Part of a small language model's weights.
Training: a variant of Muon for these matrices, 119M tokens.
Each number is 128 + 24 x the weight over its row's rms, rounded and kept within 0 to 255. Layers, rows and columns count from 0. Numbers have three digits each. The size before them is the row's rms in percent of the matrix's.

# up: layer 7 MLP up, 256x64, rms 0.416, rows 229-255, columns 0-63
# down: layer 7 MLP down (transposed), 256x64, rms 0.203, rows 229-255, columns 0-63
up229 095:110118095108119152140129155193167107143113120132101140133149146108118143148098150131180111111100131184084142141087103099112142158156132135122109149184142121124145123102125131142091145144129111
down229 104:150147132113106109141093061100092079113116101142168139139126117144114130161148132092096139122123163091128178143153145140138098105115106145104164131128089109096145147147139138127141103158139140
up230 093:139081155152133141148108098105096149128122135088141131106173128125138130148114140140114118142139120133104114150142130134144126148091090126171098102170117100168140143152152159107168069139096164
down230 084:120089152138160178114130137116145125149174114132144114157123156155172162153097131108110093138157163119114130112114121114119156122115134114131106132090120130144141114120163101141135094065068135
up231 095:127167145137128163155104117098082100105132138113157128142112125110117093170082134139128114152141155159122168116088132118147083122179109100130115154127097114106162123129178139097123136144111146
down231 096:147127141100086100126149141148140133136127109146116125110090156129134113122122176102137116149154125150164089158138135148122130159114098087105089136140120120191128108124123171122117075126113185
up232 106:149135092134135105157142121116124140156104130127122115114136088102141146146103109124101107135117133131101096141102147101135131115124176188162167171097105148165072165150146140153158131105143143
down232 103:121141127107128154118124145150094121105153112172140151153112151107076144134091144128158137141132163092087145088134131140135148101117150129113121102138107140174088123126134143129107184086169094
up233 087:138097116138123129077128128133172117112101101136146123130155161136114088132158111121105132163119144146134138047133106091169142138126126121177134103138107097171107111136137117148141155165142151
down233 091:140130113166126093164145130127101115111163121134124132085098143130087150172176095138150177123146115140104144110137172176142123137131132112156123098110131128107094105120093137101102125158114165
up234 100:090122143090090139127064139145139159151157134118113139118130174119112156159147111160072141165106131124112142129116105126100153148131135118088124147113125108131111133111182159130156134122081143
down234 135:132092149134100138120155118089121160102161123128115134119132095104157112108122113116172145125155162108103128095101132163155135084100153110104124114107126115135161136141149155149139120172192085
up235 100:110129162116083141165097106151115131152103172126108145167142150130146093164125144122105134107112114129094103154125129136127145152133117141121150142127066134116119118128131171082163142088145182
down235 095:108146143132131127129146160116107132108104127082160123106110074132107149130142154164163100135151101121170136100116095138116174136163113095099139118108137136154118111148087101182142127132080125
up236 098:100139153154123090141137162090136121147139090143152126159113076089116138126138098100159133113134141139115148113155095087130126132127116166144110114126149143174165096137150087100109153141154087
down236 097:175120158129123144151114112176158094110131139120137092131085145123099164152119138107112154129149095169126103121175113103139137140136146126125122112095140128109128134108092063121119133186102129
up237 095:126101135089118163159092116135099126067126158117114079132155153140106151120120170140137132123095123154118102148122138134133113099155132096136107157119093133095126133114115175173092164157131114
down237 082:162188143127150145100151166158143122148107086161129093141090114150126116149116082152155099133154122123162125103120125104127104183113142103141155104097132133137122135092129140124110104089144146
up238 095:136161066131151177116111116126097106141133150144125150129139112097129136154135132114129088122166115149133130172122109145129095120110105143166119120107118140140151080173119121115100145078172164
down238 078:093092137140127144115155136095138139125113114094125144119145129160125153103081177111086135182097140134146126139142084136097138110164144136169127138146117172154102090151116147131126137097091146
up239 104:107141176114160091116089140171092131088121087097181145164135129113127107142121136123176130137096114092149141096112110135142166133121113146135124141174125105119114130162149122149149133148131091
down239 111:163099130125126080140153128166102121138152149113158118146143133148149114061115125125124122117120160085111111137131118111085169158112126132137130139153132171110146133126100103155177081088119113
up240 114:094107124128136092117093146155089098138135140121065129143103125143122132133119140139076167139118191168112131121098153113142166173139123154140149133116120109159102127114135149095132134103160113
down240 117:097153125101106144162144134148131155135065164138100099139111098129137128117123168100078120091144136140148119151104126148101099145114138143096120168111135132115140162189096152140142123111138161
up241 104:131150126145132110111104138150133150145150118117105115157144118115125127123117147091131118145123113109108112096178140117129104088147149161104114132084133175183192101202126114122139104123134126
down241 100:120133090141162108119099153142128141129089143146123115091144149134088150151113154138139157146139117046100153130139127138103098103102132160091118140133129125157160151146113129133090113078138161
up242 094:128153121164140106087117150124088110148171121131091143155140126113163122115089155175103099117154122127126126138077113109157110155115127135182135136117109144108129107133129180134082099153151121
down242 083:133117135121136156117132094152146122140164119129205089094124126129122155105140153149176100103140119086091135121126092128154165171128109133122129153116085125130165095134121104096155113128108136
up243 094:134141110137138134124105125151110086147137110122168138121115099082153166116078108162151138106123133112191094132124139137126093151149130138133107149134095163169078155120139088142134127087129115
down243 086:141127120149135134090144126145134101123151128132139109168180137115127126144126072126126144093131107097117159094102121114189150131081108108116169128142116111148053112132136101141141114147150120
up244 099:102112105107123158159109121113135109170131126103153150101146064130122079132160145123064107124106149155106146137157087123078162142141148136113126125160116138146126130135129084146129140158116141
down244 091:124107113132140140114067135131128112113108172153116127064155119134126122142125189155120128117114122154156141150124130070098109164101098122140141088121103129121171119130144172127120145110144156
up245 103:150145139129106095148088138172131162136095172114123130119139144110160149141124127130124146182113108165154123114118086112146120104090078138120135127175139138077122108135126102133116158077133120
down245 106:107096160119075110162121144121128143096164146090162132117176149128118166120123131155138117145109099133133159161095132140099162099139131109108144122120090160138128135095138100087138112153079135
up246 079:083102138123159155137160088103128116097104092127091120112134128156117109148171142130178113182131122150103131104107191120165157129120139146103144149123150083135151127131131119097115126145133134
down246 069:126116099123085112137063122162097114114155149134120108112187130090164154156171118137147116104147122158125121137130096070118153128156116141114130134105103153134144106126155134127173118130112151
up247 112:113133136125173075118120131126110169137129160136092133133110109145147092172151101109101138153107134151083152106112150112126124160165123159127180152138129186122124119098160120115128126148089138
down247 115:157131114125108137146089127118117167121112123156106123131106090134131103084145145132111105120115118193139138144139077060125145159116125129163114162124129121133101148176146167160121138141100142
up248 102:125109111143079129149127093124073112100158159120120099109173136154158101148094152112101127133156168139109126165110115149136084121148115121119131122103147125133167100165148107160105162126123159
down248 101:131123114117117094134102153132132126108185100100155124118128167154114134121146129148169112141136115120141106138118160114085136114147135143110135169142094097135142142084193128089085094146134167
up249 108:115155146111128117120132100121119152068136122127119131127130104148114159117150106151133144068160111124148111112072120137091134164158127139166149135139113169156154153121114073171116131118140092
down249 114:087122111131146125126145135094151152133145099156087169143114145097154118135112158107102090133128139093126139150092101135127142129148129126102129118130127074150113135198095156176125129169108120
up250 106:107107158107121132105098130147133094097121166122125084135137122101160156112127155140097112150126161125170122165121162091152125120143069098111156142163105107123155172122144089147139136126103147
down250 097:158110068148148142126076093139123118149154120140106133144151165131107156152129133121123085153142125175138122135128052153118129128141152126118126132150140100119130097114130121119065114151112151
up251 101:121168165107104123113126122135106142108124086126158146151181090099139122148140147108178132120064115130118123158113078082131126111101136135125133145136165118142161102129144123168127096142140109
down251 115:122163086128114114121108129112120075122131107117117147166131156154114140140105177127139189126139127106160158107156146123114163148088137113163151158146096114077109121132120163098109135097136127
up252 100:188112089142149147117077121165124122111130114095166120118128120134090114161082141134085098157132137133117093118093116113109138146149113128168128111121106140124151104151166172152111128164125138
down252 103:165169115153071155127095106144133155124101121140084090123110121109141107123160108105129124131158151118091155123123147121138130154077131093120140142124163122131170159136129143104107081163156123
up253 104:094127136149113116134124106113124094148126118174145101137156133109104067151130135136139099102119149153124144166113102147101182123165154136092138153094122146090129083169137139159147128099108134
down253 115:122139147076126144130138164115131090108105100118147162158097128108151133125153123171159073127111117117126150099136158160134111158096123127131150114159093145106151142076115133117096144145175103
up254 087:148062150201102119114125130124146151092115084107101127144121140146137118154130089081113112136141149166150123095125123102116124156137138111178116144128093098138144115144125156139135157128107134
down254 082:155109096157112106133132100133127140139157139139188137158138136129146148156100146095161078144124139138137106135135116133116163102095103116155118165146102129114130101106136100129085105062099151
up255 094:106135120126153127131094127138078145162101128116135123138103162120121124125137082148124132142124151148102162112110106103155157118135102085124094137173165114169097185123144114181148138095144139
down255 081:133123135161135141114144175178110155104124163138174104083110121151092179170128096134150096127134137108115111097089100145139113137086124112134167132168140104112126119103134129128128142104153115